{
  "n_head": 6,
  "head_dim": 64,
  "vocab_size": 7675,
  "rope_base": 10000.0,
  "rope_fraction": 0.75,
  "init": "trunc",
  "init_std_qkv": 0.0252,
  "init_std_o": 0.0252,
  "lr_head": 0.0104,
  "schedule": "wsd",
  "final_lr_fraction": 0.1,
  "batch_tokens": [16384, 32768, 49152],
  "train_tokens": 303100000
}
Each number is 500 + 25 x the weight over its row's rms, rounded and kept within 0 to 999. Layers, rows and columns count from 0. Numbers have three digits each. The size before them is the row's rms in percent of the matrix's.

# down: layer 7 MLP down (transposed), 1536x384, rms 0.075, rows 1449-1517, columns 288-383
# up: layer 7 MLP up, 1536x384, rms 0.15, rows 1450-1518, columns 288-383
down1449 100:486505523505553528442499490496495491487538495499497510514487504487480443493505516531481529509514493533481471440471546468481473482519452464483482551532515497500469499484507508552470535500495510477449502459500499512480520529475537488481521496479501495504464519500495489514508470505435532511
up1450 107:494539473564497505480467490533498503511475496541504490542495490486505499493479502467464460444516529477448533503487502519487473530471521513525500490529517558488479535484498545528539502482535476501524498468476512501488457516505511411492487473479527488484537487459489509523536463529487498525
down1450 107:519513499479531551495543467492517493499471531531492474509498520473473489492487521450505480480505495500481488464482503557520474524499487538451520494528486493447497511453496502501475547512508509519549527510526509477497523558489506469548484545529538441567534526509483498561510506524481488512
up1451 090:480510527488497474507491486455494503459528489536518484523491501462528498498519508479500495481461472531544494523528495532467519502476511466521512499494500477476510481472514521495466501512517481469518495479525509503460503460512472508531472460487464476503487477546497509474515518493511526513
down1451 090:494487529482498525529532486515518453558498537511513487486473491476471490514501502477520486513530539483535499518447463503512485500519504472503499504495508463478524490453498485518482455504502558540479506503539499458490535499473480547477558510503533470502582518518525482512517504500522563539
up1452 100:482501515511531431505548539540438494490472546502497470547520498489496494485502523503459488496501500507485492503473470484540540485526502497524501516510523520482489483504475489471546472523491524503505482527516495511505522514488516490498480493528485515477553490540480509515475472521469464528
down1452 103:509485510477510469528495485523512510494532519497489522478529508485482481447495479479511491558484557546501525452518497510506521493501495468520547530520510500473522495535488495479500494490453496506483469527514479504469513564514508515509514512529437505547517450519520511501456524539522526492
up1453 094:501485573529473497492517445476472509537533509485487483517437473522513502486517513523503522496516544464480493508495440509512486503538519511508517550480518521527486510503492497504511466497495501518531482525469542481495522518494518517504508501492507510513522519495489568510554514498507497461
down1453 095:527468562504500470488538528458520529481531474491539520500492536516486479488494486511503510472520488477507465498476506492470520542545509508503532488512538500530466516470526488465502458528508519480513422512499511558489503516541401502509536505462520495535516516529551506529509490503507509525
up1454 101:480534447512530448496472470491445496515553493512502472494534496566471545506482544508519511496532502511482494497501484455497481551515486484476512494535521525463504467506422502500458491548519499538477518536495510497487471481499480517505487527518511511512507444483549531484481494505493464507
down1454 099:455507495521518482525510501506506486501523528481467508509525501501491468523498497527509508481523516505495476496506472508484545495530502467507470538529502484533487513492462483454454496508479523496484562504544515531509491555498456524500456532501530532514496489499515543502533527506513504486
up1455 109:479506485462496510465438498459462511502540496482523495549484500469530492462475534485497516527507490516524490487528502454508482481500485516550497507481507472474542501502473524495526524505545474492510504513462495569544478514494506448497518477480510498523508504536497469525465488508474490525
down1455 104:510497470503494459519467515509461474506509500486500526452483509445477459523450509510537439494525504506498475472492455491503462530516563511535486499520525483508474499492479561473526504535459473480498531505474508468487545474466565510526474533457543466482508479479504461499522522478451485493
up1456 095:484507481490502538496493484527495505488461455503488471502500494518474508488522502473488515535538479480491489561544476529474501464534475495488466512501521508501523531533518526497477507488533493476491489531467504483496515512503508492474512540482507478488499491501481473504502518468533471480
down1456 095:501467496490507534535491496475492490501505542531540512475517524522509514473474456495509475499489490492519506500469492523564513503467532495494492493504499526527531470488465494510489507459500478481481493519534517479497470514504507507534494478484492527539488511525492486514482440510481490494
up1457 101:483521477478460503499547479475515490493541537530491519475510530504487471482483529479515516515516462511514509518502504474494471540521489525547512526451524504462481480491477543491519491479506533468482439514505529467466495515512497499548520526469498483505510465477503517534510521466487452511
down1457 100:551468547486527515504495511515488495457547517508511535494502468551519515486451503492528494504509518473500488497477478514478484579509502493517507541470481469498485490454458486481481467523479502491480528476528459502479480494483515510529497526491539460447500553478443515488511504467506469513
up1458 102:432516491495467511551498499499487491477519525512477482477512510496491468537507487500519541498544510549527548505513527476532481489496535529520495511533460487525505497481453488489513511489447483463532493536485494494553534503506465502528543557532505444507520499530474485501499485491522511486
down1458 102:485485500502490502508512496481514503515491496455475487522493515525491517538490468499499496516519536459506515506514475517475511516528491509503487467494454481501480517499481470496496525478485567534500532533460566487568547486497472499474500507505477478528486465502444501504508474479518476532
up1459 105:498513515551479473506512462468453530485514499485492499499520471495479507514513506464496496519504468464499415504527531458529426458507523479508515488531519492480506506533477521495478516559477521529531527510461502528536452417467509470486497535475488499525475491493506523526513496502466450478
down1459 099:517507497501462508508517484512490482495513464477520507526487510517497510485443455499494488501513514445514464492491520493536481507512487474431517464487505498511541521521531484502517475530524440495498501489466552518530511469499503513513504495547559508537520538528505504481501510468523537548
up1460 098:452484508522524466489514481483512506514499557533525516491499504515505483489493514439494496502535468478475493545492503538491528480494455507543447495509526540490498492460507486486533496552512485488489549534482473491516520496480484552537534519469517511459506487486469499529533504462456481470
down1460 099:480516439507506554474533491506495487460509468488489482490489478508511512491430469523490451550491488537498453496474501539501528510475488499509549515472510477511515463451491523487473481525476523487495546531497498489478505487495533474443544523487495494539489489492527498534510499521502525479
up1461 094:554483467502491467522510495531513511512549558488515500490509502476540490506522489461500447513484471464487490516513495492529488502541504495537528499512451455538478513535524512516483451481517472481482463472495483507515514494491481474447505488474507482541462538556524483467467536522529523491
down1461 101:462468448538489561503546502480491465501491492525515522505484489544510517526535529486486444524476471536497490490496523513481465498490513494494486497491528514532488526514454448478515552517498480464463516528446511492496463520526526498495518520471480534524532459507531522561490467547516490488
up1462 088:500532495565511481460492480522509491513455523500481487444510521517532506476541523498524520501520503468554490512477548489514453477487491460473516474557549492526523537524544488514496508506512520534535520506493499509467493569484505466465484483484492480522527462514523478492473465509526500496
down1462 095:523498503502479476528491512496474542429461514503484542485507515479528494501465509498486459509538505511508491505535485525505473488492463546515499527492460493506521530538508542469486483520532502488498510537498503494538523447503566581461476497496503462478510506479508534508478506498504497485
up1463 106:501541528489507497512519481513502502506515504503556490520522487517498508489477534481492515468498473516500476537502489507437539470488515514484443486533507515474527501491497504482468505513510517491467522483482523519468443519485526504500439483519494526552517492556487504517471482491508554470
down1463 084:482503517480504487513530511543528535473520503522589525522488495519483484494464539453503454500535515520456537532498511500520534481506519485524537510509480482507515486471523539532506459484463513460491558487519481460484494528477518492500528508487522522546552485537502461528514499439512504564
up1464 103:484508495507485503517506478514487493471470509502488491523488479509511496463473501559527507486485499453465490494502516500501505519480502525505464485421484498472501525530503522499492515533530515472514504442479564542488495492523528505501507500503513477504508547470499560472524491512503525489
down1464 102:513534500497483490493518551472482481474514527474419536551500432446514497527467493485480496501449488466476478525495506476498503461467539505502490512479506488468522555466490547518525469466514492493486475482502538504514501491498485513525507506481517528484527509517475468528512508468505452510
up1465 104:487526525526523489468475494500468496537498478516508490492485465529451505470517516495492497495452491484482505518509486517472473491489499529459482493511496463469502530527505475487530494511516493479503537481512500485500494519515514492458474480542493490455455506492498511539548564511503541486
down1465 099:504486466497451511498513536451531531546477508513520526507497492518453515459534489507457520501495499489554482497491509543464483540545482497549514531491480512520528505505481472501498506500486471492449460526500551480554482527480524479522486503515465523508519488486511491485481496470461495473
up1466 098:496525529509512509487473549538506510530514525524455513484498516502487457537508505513501491491475513518532530513525466502530512487474505517486489492493516476503491476479435533512480462490500468530474505478525486482501442565511496482521527522497451488507448495489480511528520533473523498508
down1466 100:477518525518493495509523483487519527497470490492531503502520482492451460521471496512497553490459515505481517479501497541538494495550515520486555514476470495503539530471543509519493519545462484483494461507510482493501510519507462548501537550462496514493498479498502488514555535510507538523
up1467 106:520483477502508481492521556505513496461487476519505504517516507485458488501514484515493467477535502485484503448486510468472514504468478527469526473478445506494455460506476472499533484537462481471482475499517515487543497481446485492461475514478482505473520533452537495509493536524518467505
down1467 101:501513505507500531470514486538514507488500540492513528529471495462450492540480485497498486483512524529504541513517534492519449512502495515475509535528473499481514473457491479558526515496527495467471504511479493506465504468501520513498511521481468479509557481543522509514525535496477494525
up1468 105:504531499501473469480457551515525449522503501565455502520491519462495480521535504511495472460502466485506505488523536486483500539495473511493517517512471530486517521524476488472488498448500506529506526418467501514519546481519500488549505490455522492453483431505551521470526482546495490502
down1468 103:495495531527559501514489500561576553528506488536503500504508494480486529481484450452545486487460513497479512527484501499453513483495487480505500533479503526492532458508484450488521507489520566493505516470515489544491530475504470485495509528492499521446493479498521486487519511478489527482
up1469 108:494575462526496528434509509507500562493503490465514522478498470483477521492523526490519483525509492490545470425500477489472545484528460446487455498484528524482512480450496494478470486523558485510448519487478509495496521509512519521480440502459528488524500507487518494505483477500488487529
down1469 105:540533474517491518516527495531453493512528514516530453509480528491479526508513522545512527530489500500512512513497512526521488516519498461515479544487510501520462463464492461462484508521526517525522490498525511511536510492478530513513509510505501470460534490528518502551503468517550528489
up1470 101:493479547494523515526496498506488494517526478514500494489481465500478506526486523503514502439497499502427494498529464483515459534525504447518527513435540514545495493488509489447493539488486457523529487532524511468494564477569501508495523466502503510520522461513500470492475486510461500450
down1470 101:457462489518486506445463491488510496510466528492512501491464441532521464522477451498510467500473490502493519458499518518548503498472473494501491496493437498490499535502519474543504528513475487507520516480461488479513530491514509497522513469508519510527467491468532508471503474533469498533
up1471 097:510529492485433524492469507502517515497436506494503488475485487520529493488492517489508502504568511458473525471468502536526510472486512504503537499544528513478496526477463563491473460508488526476476497511472485524462536498477490492464523511519502478501503480453464472487496503483471513534
down1471 101:483542448541535515496523504485528486490516525509473525517505500462522537491534483485428504520514504481532500503515483507498560483490511502519512510500508496513563489475549497544519500460477478485501529499492542476507498525513518543501506483535518520514490493531492500510500538519493502525
up1472 099:478529517522510509524527473509486518487451511521485506563515488470529471460493505497566439446514524502470509524517464461500515519466478461481502482495543505519526490545515457499513507520482503491476492476539503560538541505498477499475497497496505523493520511445536486494472504528495413478
down1472 097:477481498461516499504494489495524514501517525533491511503488508505510491463513496471479540515501541490473455493490500510460515535508510517454515500509553529500493454538512497553507502461481453511513489500507556529504460499491475472504508508521514493486460480472514495474495453487462469540
up1473 107:472555528519494491518488477480513496490477534537542516522512490504506522505527535501506482551495505514501490534538478484510508542504489518491478478477540509464484506518521474520468474526525506426494494480511469463512494499500560463539553469475478482530549477499465505505483523497502540462
down1473 090:503554502502478471535509546514497492478498492527523516465499506534457529516499514488514480492537525511518498495484480518506482484544495465470504524503535467485474513511502556501542483492480497471479510488482516489512483479472531547514496514520517490519504531514497491498521485503494496522
up1474 094:504504491492467566484501496520500478521495509519472461512499506482496448542530465453487501472508529493472503491515492482474483481503470517456516507475534555505493523507506521544523469508553516466485452475488532521485526497524487500506501508483482499501494494527500498502507505524508486495
down1474 094:524492530544491512548536499503486489479529494465471528511450496476479463480478544462461487485530534465524472522512482514533530508466488513526509486502524501488499503472484521507462500479483514496495493497513544515496495517545488491482497541533516569526569507539495481517544514501499485489
up1475 101:508489519481503479463465481467512504512509491505516490507507519515486522506491493507495492521454506525456495528515482451488487492481503468473534505491488521532458524533535490469499469534511475518497443510466495512536545504469500494509563452477460524497551510427532518552481515511537467486
down1475 097:537502510487484505488480523493558463464542466487450482441512509534475497453456516538522486469491504501500499536476501492513475496528501496484518517511474538482469502506518509531481522487546490482513476502497493482469521516504475484493459478513484514471494461476473508511526517472492512482
up1476 091:526513494477511494492459522490461520521491504460466511496509493478469477518464460497498508524530544501498422522487551484478531522486527494473462497472489550504481458448524499504459541503488511495483484521506446498534519474444500532497489483519493506551467553509575472485526531469494512529
down1476 094:502537486494455536450515509504504509496474465534475457488503549485529507496552502533511500476470470521473537496515489541496478475505514469491544471482534528476505477501489534474542501567490517489508514476541507494504497534523519498483523526475462485533514482513454510513469490504508540492
up1477 102:517488540503492501498479540491538546463499515490502506513497514505539557507481483512477475492519524475507479477500500481495473495525511542473471518516524499509509510502511500497517500569532494507493471496491512468551517519510505532497475457512499504438497474485471489504510533487468544491
down1477 099:532508525530459508528542494526498497447500524509520498521527495430485519461507498500506495481507484471515467524481468517505470500492572540473514524487498515510473478484509479507552499495530485461502518525487486540455460536472513544481510478491476492486516476510468462505512487493489536505
up1478 102:512452513493478511464500494507507495448547477521440482495479505497509474544496481506500494466537486466461526486499557504480475511478511528493478492513471506520498497482507489515528582533474506466570498459501475522508538495503514505519500458506490447459495495430500491503507512467497510490
down1478 103:461491513509500495484496548525507501484522466547526484483499499489493510511537472518490489468518482493509526515513496501520476510486540455510504514453470468468504500553474489474528486493472505491507491535523478550530560492497478470491528496504515491514475471465520486476481495475546494467
up1479 094:477513474462543503502506497505512504480556523542496494468493518540475495510477499511459490509499476511488496489490523524492472501535503529476498518469466487539523506536497545499522474546450473474482516491545546536557460510515472497463512526442494488500514451502485517526482581469516450503
down1479 097:468483529516488495488540496532490504528510479457466512498521511496495473487465491518516512560513527468496507556500458463493526488498457498482470474494507546493508520482511509519503532473506539550500516487458465523511486477473463458458489485558475487510510536515490515488446463466504548538
up1480 100:562526491455489495459496494512480471510475507488534480467503495492503476471527530499496523522563507472535536499458497486497477515491484503506509497514466502513518482507466498484491502539513497484514509514430491535478525517482543502501566488455493531556500476503430518528523472509468541446
down1480 102:496486484480500481538528505498458463488498528517510518488524532521505505516518522484479505570486460505487535492503457466518482470479499536504515498498494505509505492535470552472493492533491509479528543468459477496567479473486518518470528520477515531486512499512507512470554477531531513488
up1481 096:500530450520514493491512496511509517519501483491483525471513472493516548500512501501487531506524503498494525517468522510503482531493526520480441489502476474455515537516509497493520499516520520509443495523521515532498487506542448514473485477569514473469512491467546495477484494505498496497
down1481 098:520528476512467524530494454491494510469497497480517522521521486481526488512530492523548501490487461509506531526539489512529520461518484492522504479497483492492457501520483507473469512519467485478461508460505533516493500544519551463482517476510512461520502504485507508497460510507502524517
up1482 102:485515516485493506468503476521532515536509520491501505486507531531517509484542469522490482527488511516524524503542485476456491533549506536522523499482484514498487480488506481471485517560451488542528506505493534522535464540524506488504538441485466492500487466474531476476510522466495519513
down1482 102:494500507510470494537565506470523458506511517540453493501494496545546503518552476525471490468487532482546477543513522505470498493504524491490457460486472451470516519495479481482544509533529531491536470483471519466530519549538454486494531431491485461520572507504510496487516544494464484502
up1483 106:568487530530516513476506456486493500477463520511504486485441505487471477506482532494503513525506493451523522493531508511500481473515534500507526515497467539500453435490493519505530472497480508478478517500490483530481488458481468520481518469498493509514526532482457510474512504507496534478
down1483 100:532507518482503518456499511502516541541481510526529540505520498447478493485495508496535496544506499485516569504513464527536521507501506474456483488520490488480501460498497473533492496483500527499500472493512495484510538438472509545479479515547530492475504464503493499485549497495489511494
up1484 094:535496521523516505475513519498472495509499511491492502503501519540506489514521519449489526478452485481480502493521488498452520468524511495476506520518487526513549478541497488511479494525524522528464475554448503499509485465460505511527458526493465479495497462492510500526491517529512443508
down1484 097:495540514489482481471483500510513486464495467526507466502460479490483507497477555529473500469489499550494521511481503502476511511516492558482501563526496476512522514468500475498503482506471483479514490481470515484477499485489509503522509464442547518500543493534508488539462524506520470472
up1485 109:516492473561445529448443483483511489533475482517490470481479462459494515501477522474501502497505483490520461444482511495485509480479488516534508457497497499482524504499492473489502510519560491509469537511463515504497503500498521484545502490460514491521542445536498488486503536494465537516
down1485 106:486520504471492527528470525476426516489479496468505495486488492514477519516509517507480480469520481486484499517507475508539517454497516509523522518521528493468551503462503497480501532452563497471502513503503487514458498535505495492505493485478511493524512486526453506494497496549529495500
up1486 094:522467513501563502471474496537518509536507499529482523513550532500537479523500492518489512549499548523470508501516503503503479473550525479493518463476482517532495506518481507489489492499522508503532480486449491517486531515483502495521499519487538550526534506534514482488497514505523488497
down1486 099:504486500517498524469527486458446502506437515488504444489453467513467530495490468483538498467544534475503480461465534473514459504488509506475474500478466530481494505491476486500501478552511486484482530534499470478486512501476473476496502532496458523511500519449489542488504473525497475458
up1487 089:526515478518468515486488505543454511455478463468500478536451482469484468535456461509524477523497501500507486489484539483495530491503483493544455526545500498524534481495464473540505492465508497493513517459490487478514536487489466528515505524520485494480469504512478516524532470521473494469
down1487 093:480533506495474497496492519467492510479531466484462511501504518467477506519532504465482513548515493502534553496492529481529529472501515514466541501533503482479541491449516468522509481476531510501523517526493444469489515507498496472526508528490510500503486541532507495477492511520480527557
up1488 104:451482537511490498500494499468507493459499504540473507495494466489534514492474483489501537527494499503476508487494507475481456529508528493494503500502492494491516493501496524480505491474469491528526531445531482499504521526487487476507493535495537498530488467520522482462535457488460439500
down1488 105:466463504511501523492520458527537515483499545477535450501515504483511490524520520456472492515500519491498483473480507502519548499452522456518508509500485499507499512512503518482518493485495495521519552524508494507511497506522494541481477493500516491500488453466521542546496505525486527424
up1489 103:504516462550503482475517524466494515501527481497515518507520441497509479506510474479482444478534471513438466459454491486535525469505482463508496471479495508530497488496520502486535493550520503498491437490464455504497505469469512525497512489487438494503494532492442509486484500516508481491
down1489 102:511514496514497523505538536501503540453477517547499496511529490532480514472518456482502505501502504531467479527486512493476523493540520532524464474479500490468499487499520486497528504437496514556486472491521491488492523524486458487522447492504530505450487460491475522477479529501513511487
up1490 101:453507509496522513478476469479479485502496507493453490479533488499461501506531497480487525461517477473510497461507480468470536490508498488479467492472491525488501491510459496535502530486500461520522467512503527479475518470491452492510534498485515500478524479508509502504505477537456516512
down1490 101:491498485512505506508490482505458537472510531504512489523537483506515507506520527476528482531534530515491480520458517476485521506523502496509499509523491484524509516536471488516472521490511478465478467489481499477501494519499484509507445512473521505505477470474518519492523499507502463494
up1491 096:493509496507511452485530456536510491530537491518494507511475500525514517515521512458494510470486507513506502493481482477514526496486485481486507524520485524484514545497486496512479488529494480529524479504468516486466481509473466525575546553499497485539558489484491479514577509480511494489
down1491 098:524513482451471505489520492487518484533538469506458533518474543480511505511473506527459491483501502519538525543501509496483511476501467512498513499542520453525462542491483465514510484509486512441505492501459493530479524501524472485534530497497545513532503510487506507513486509504494489490
up1492 105:510525523481503497420449463459510471506546492537524479507495479443541507488494484528465487474491484482521494539514523482495453526513542491481459530514473493494486503524514461502527515501563512487491494513521490478496457483501498503541544478479501506495491494562484475494490526438488462542
down1492 102:505521490492491476488509457458501479487478479511528462524521505485541541499510511473477461518506495508526485505493495501528506512477477514483468484548496501527502485532504503528508483453520506510483550524559515515496530513538486537523530522570514489519514512515485486432485529487485530526
up1493 104:469463485522543503446561458510511465458437466529474478500507503512460494500486452478489551540455518490484526485548546491470465503502508522442493489503492447497498507528529518479507486562540507484476493496501523508465465505494508523500497496501485524494506533479530526486490511487484511485
down1493 100:526521474480549537514538537457514475477472487491564479484518484478465489474485481516558526480546480517495452510543525491477461543482468537494468496498466541484469516473499482489461472498504499494512447474480482541500498510485521484502550488502512505493494496511526496510494521487496482498
up1494 101:539443491484478535500522540493555533456513487510486525480501504507446518470538521487477448492513533466507503499484451515543521490480500531485530486506492479562521542492464496555508517526490467493507476484502509523516539500495500474464484471501571569487457519500494472517522505502492468478
down1494 104:496522497516505538484460509528530486468551462520501542497513483512506504493512490505541490492441512510481497505466453472497448454523475518542490438497482519481512496505507519512499509543514519464491534501491531512509509486461521577493511502502512512475520472473517497498479489467499470532
up1495 095:496494495504517493491521513517543452507492476510530452487511441474529505513510567533476494502537512515471443509530526516512516488534506508471485486535480517546517491529523533474477531541518472437462495507476521468519504479484510477458517496454460524469537541496542489535480488547511539462
down1495 099:517505535497496499509513505492538466478519505458483501508492496516512531532504484489536510508454503538529473484535520541488492458494479469466529503481536497478492505490470477543509496473509487496449441520489520510501483486467512492544490523497527484521498500549518478487508493534516468561
up1496 103:503473477506477525512455508491485500472528516495509496481479508501550520540515487545516498500515546535476481497468491490495492511516513495488487472511523512480499495545535552514486539522486497499516463488493540485507470517500491516557538473503547502562489525501510547492499509530449465537
down1496 101:492513472474478505556492491486490513501520487489511540523556494502540517485532530496529509526499457501523504491446471526462522486485524513543519501496507494503474540503489506491500524529487539492444486495504518474518488508520491491491532507499508499525489528480512490505471506526558431524
up1497 100:473484493462510467516529513485481492484495520477448496450478456531476475479469495500522466507490478469462510476518518472522475477550444485513428500463532507512485509508474503505484482554513518520485514489492472499538506513548503511492493485487489488561508508477492489478493481494495486493
down1497 100:541482507525527515494469529499458535466503495517508516536529486523553494490526553509490511510518467511510540526474552516515526544512491494521514500520482494527510510493522539459463498524507502490494528555505510507546529514562514452494505488460521478462489509487517523465514483449452483457
up1498 109:491503525516521559475502520487484496516490481530500500507492526539454490474517475525482458527485576497500497436504468504488519479481480487475516508481491468527456481483498513495545495491513535508495466502518480498523448505523510492479522466449485459556527477489524495514498522502501491526
down1498 105:497458490495532496486482471502517559480497508515500486494506509494486490497522535506539467490499523512506543476466510461492521489511493520524495493500510489478486479499497525518484485512505511488533506510462530482485519526516525491474508487516529498524539499505566472486562498474477515477
up1499 107:494557492500493503509487502494520489510504549462501461459493475512492490502479506476515508484508465562436482497512501493495526445486484524481487463501473484490514485521503489505528485502490510522512501510526499565495492475472518547501513531521468482455510521503479474494478484446481447512
down1499 098:519542491482525473549460490514477533505507482490512480491485449500475494470490489477484445480496512551546535529515493538529510483500508473493468512483443500496503487478544511527521491431500476532488481526516488510493493523481498544504491516507470528456531506538469506559515531466479502435
up1500 100:503514511498525515471476518480484458487499497534507475487482503515510497489545494500510510495477512473508509484454536512480483506500517439527516503509522519557471497515504523471507499526501485476541469561527487508460475504508459452493494487506502497457495530499479499499509483506487535481
down1500 100:504490492488476446494484473485487524534486519466459540461514490470504457521541516571493452473485443445524533517518467485496521504532500494504534492466453505472496499503508508534506518504498518543516518473480517475498485523500508481507470489532515535473536503507489533497458540526426533516
up1501 101:480515503526468516509465525447520502516510502492469497495528522451482519509506524466487528505541483529545537517547464465491505486482511522503486505571511502466487519460479477502488483534533456546472509532471536504545495516492506477549496491562519559497488521487460575476498498494461503516
down1501 101:496479483545500459508527517453486441517456469571477482476485465479487510506509484472529498493507495510525485495510465498506462492475527500504477525522462547454461485514513531491472521496464472558521493500514508522538485511520527500501496509475517461501483509490518512464487513525529461527
up1502 101:463545429564516512506474507493513508471489505494472470522466491521441502515523487481488491474550516478510523512482489483539484500527464505486494517508564519482521491482511501468502508510557515505538518465503484502529478516535530478432508505496504490496499512483502497526512519497494474479
down1502 103:482491481551522461492511502491520513468538505522486520501508502512511477477517480493478501465526456494483492508491502506508471498546539456474485544490475484517519488493529521497504497464540509493516521456510544536492491537501511493439474526490505531469460485498510502524507492497531516558
up1503 095:503516517484477479529492508530480506520482551510511487454457530500483490509505479494538477510499490505475529447553475495501481485513512516473493530515438517488476443529516506463494521494487509509496492546483432474517505542469475509498498490485497449535512446523478500508479477491539501515
down1503 097:512530485523432450544465497519501494497494486543531474540507504492499554506525512519451499490499479521504497529501515549531503506509493489485503473533505470495497472501463490496533506472525492528506525514514465497497484483496498473498507513502476502510529508503511468511486469517487502493
up1504 096:474490515497475469511497488489481555480496477460516451496484479520580498509499487526486476478492515504528446471535479503485494517506534491510489507511524491505529491528471470466535474522490467481527501489532517545506565492484498491476515497499548490520517498515502501519501460464492486490
down1504 099:542478460499491492508499495488472496508487522513450509444511481537524529503516497540501547473520477507502495485523501515548439429500501478490413544496558542497503478504500534529531536499513503485506519551522522458510477490496549558482524506483522480527497525533512527501505494464500479522
up1505 107:487485573463529489499562541504452533511497492471494480480485532472506464479494526506491537519495495504508495503476516468531517497490523456514511509490475516486491472530484474484501486515499495519510510505545506493487494546490529477511502494489507538512523482493476531493492475509491489503
down1505 100:482531506492522509483532516519544566499483502492510495506491496517560471514471484486511534466523496502517486500498492447505489536475524536496521501505485521462545470496493495476513491522492509499481459465492539510488520543499514501491497517497481514490496459527498510440500484529496475527
up1506 101:541487524555486499488517492533469495484492496497523509480477526484506499498519535497500475513520526477493517488518521517483490508514526518478533478519491532433531500500466523415512509509468465518493481566480461504513500554502487530484485525510506523504489503503514544509542520522554488483
down1506 100:472522493497531483506516502460516489490510503473476467523481464524511506486495527473515469546473512523528496481515494504490475531510525486489489491478514504483501526492508492516533506488493512504497532545521478530455494491521469503490468498517545510479507473550489500505496520477511446486
up1507 097:474466512500511481467499474531503490484509531448497533484522450536484501490507501540506500495516513495513489506499491479540527500489507487514513557501498506482516522501513499490544508493479522447466481504463561533489480496506511473450485498473503490497491449490492501491514460510511477500
down1507 096:497480467526531481521515485487481484497469517503544512538517466503496516493477438498460491496522479488513472518513466488484485478514461504489488527448531497531502498474479506548514507502534538537481457522522479533513499482505491464496457491556512505502503496513508500514485516501500527510
up1508 092:535529504492451477485527502493497549498525488480466480499580532514467524442483493534500522510523484427491547544489477536521453520494513486480506452534495518485517518484512508488458542483477462499521524520548474524521489509525468470504465484526501502491502511506490492492450482499503502517
down1508 097:435501483488465477492507478531514459474522500483461501466446521503499511494472523488533500487565482518488520459512469450482517462500471493503504524507546443514497482507450515495496480486498477477467520472448496495454491464508519473489495505510511476453506535477542487506454495510541465516
up1509 105:527515498477487529496481516503524445472515485463480464555529482526521530458524477471543520489568488521484528486450512473484522521541506516492508547498515503477496461515511523507508514502519514509525482521524519489485477497488506538507487501495467494510535509496584502463491515457502541528
down1509 103:471488516475522528494492478521529519513533518516479517468541496480481508513530485486539489471480495475516456466510456456440465494482505478470474562523511520514478486468440534506503510506508530507504517479517498531451488480553498514544515469514476507518453521541502501544458502471539544562
up1510 095:496529454507491521504498506519512489533495504485457470503553483457508521504501467525478487491480500551484438520491518476515517479585494535503478497491502474498556495536543490490479502540473485479491525480503501489448496472460508491498497532493497472520516471525496494534527555477477435461
down1510 095:473517478504483511528490465495517510478503550507502521474525457507486502494519459473488474503507475493462484502543540516510484510460488469554497459471530444479484496524517545496456536500482472477480543524551481529518451457495528484489501478509496499496485515494480528496487513514482477489
up1511 100:538525513506498486498487496473503531514527459476496538497501497516506498468475506524496530507495544467530498497492490515527525515444505492503474501533488479516475471532509437463476520483484519501477493484522481530488557532499504536521490523461487564473522523489518475482481475499457529488
down1511 099:524483539453469476501506527495466492453507494471478499504500491454499468464476480493444518457512503508493500483518514516487483486547491477511530456521498504489471483452503504458490512509494469498469467456493525518459557501499476492476488487501498540483493518505548461496497505520515493515
up1512 102:508497501563523495486493522452507526458501514498526500525482421525515489471498478514479542464498479508521481480519523486455498526474486492545488528460532484447457482496531480488519522524537526474462491497516489520520534507506484498489496482521479565496515486488563498523481557506507460483
down1512 101:479518498494495522487535494513494503503499494522505483498507497455511475490503534519566503512505517497505491423483508508535482460496502488477524514514532489520507500485487496546549478541531503429477493450517446524435521474506520522510502499505498521469501468497514525499493552533524487495
up1513 089:492512492521504499514534450528492496528446517520468515502534467504444447486494496521528520515460503501546477558513518497472501510467477517481478500510506491522473464540508475500478456510495487536519461488498520515465535514530489502487509498512479522485475494494473459496523500465503482532
down1513 096:505504487517492493441480503511506506536516474464475475473497542483517457481515464487501528469468467496494484477526475516480490511517499485505504466505507461511515505437530548497497532497456504495451539484520513489551477488485518504487483486463503505483499515485529518479476478463526511494
up1514 106:493507507515520495497505466489522504499477497541521467557468506489451486497517464525504527493506467458509538499495535498452474481518531498572504485506475525478505513474500497492501533478541473484458509516566519519523485518457454518463500492465497494512530490483509510510460466487513544475
down1514 105:482502497479554511520489443452526502523460484485459469529447480500465536524481518485465454496487479468526499476514503516497551514494516458552528503513470497515515503478470495502510489501542481483453514493479523466497472550463516515506445473534508445461479495493507517530490489495423518512
up1515 095:539498494526451517526449503507487504441511463526522513528512494491513522509492486488473527548505478477509517449491524507470452526488506527488462500474484543491516507516518526530580513539494530546499463516509500470500485461513516503487517509506474535455508473483488460519493518495525525467
down1515 094:515490553512524515500517505539492477489517443480485492513532552502485471504488486514512500511449493480449513463493498486488543459537455462520521524495516514477531499515461477500523470525491472494522493514512503485515466483488514535512489488525479508471437527502481486490490523494545524509
up1516 097:503482469555497524488482507532498496501514490443460498510485491522493504482476469515486469472512505512505464518490570517528525515522504508497538458507511532535492525508505516486498489559452516500505501577483460468506545553515490498527496484483518455498505503540490467492512494496444526519
down1516 100:509499490504507516531497492508472527525509508511454520428476480514483488509494479469498520522498494521491479465520482462514481522516485504490499492484483467512523485518472523486495510490495487437516479451527480517477511445497503486522525530504510505430515494516511484515468480494503448489
up1517 103:516485490528505470470518470537483480512487520564478512532506549524505571519473531473501510481539521503524494501494534458477493487487484501486494503497491507500502451525549508520502505515490500510520514539513486481514462511526515503528517509471457532553515519523458559528522485477512477484
down1517 100:475492497467481486492545525547505507465534495511485498539488529490475510502532508470476465542481544483440465475499533512522523478491480516508487513479494468490490485484537455514500515533493478483516478507459546527543515481466525537496479558472463498502476481507531447475499473507510519471
up1518 101:479485484508520534490515474480481534512538538485505519521517498486516473528570471504547495515505492524528506513485457522553508563473486512511470506519467520473500488502474499504530507498469510470501502490513463513463479509500457472506498463488523493480498511492532482461504459473483508515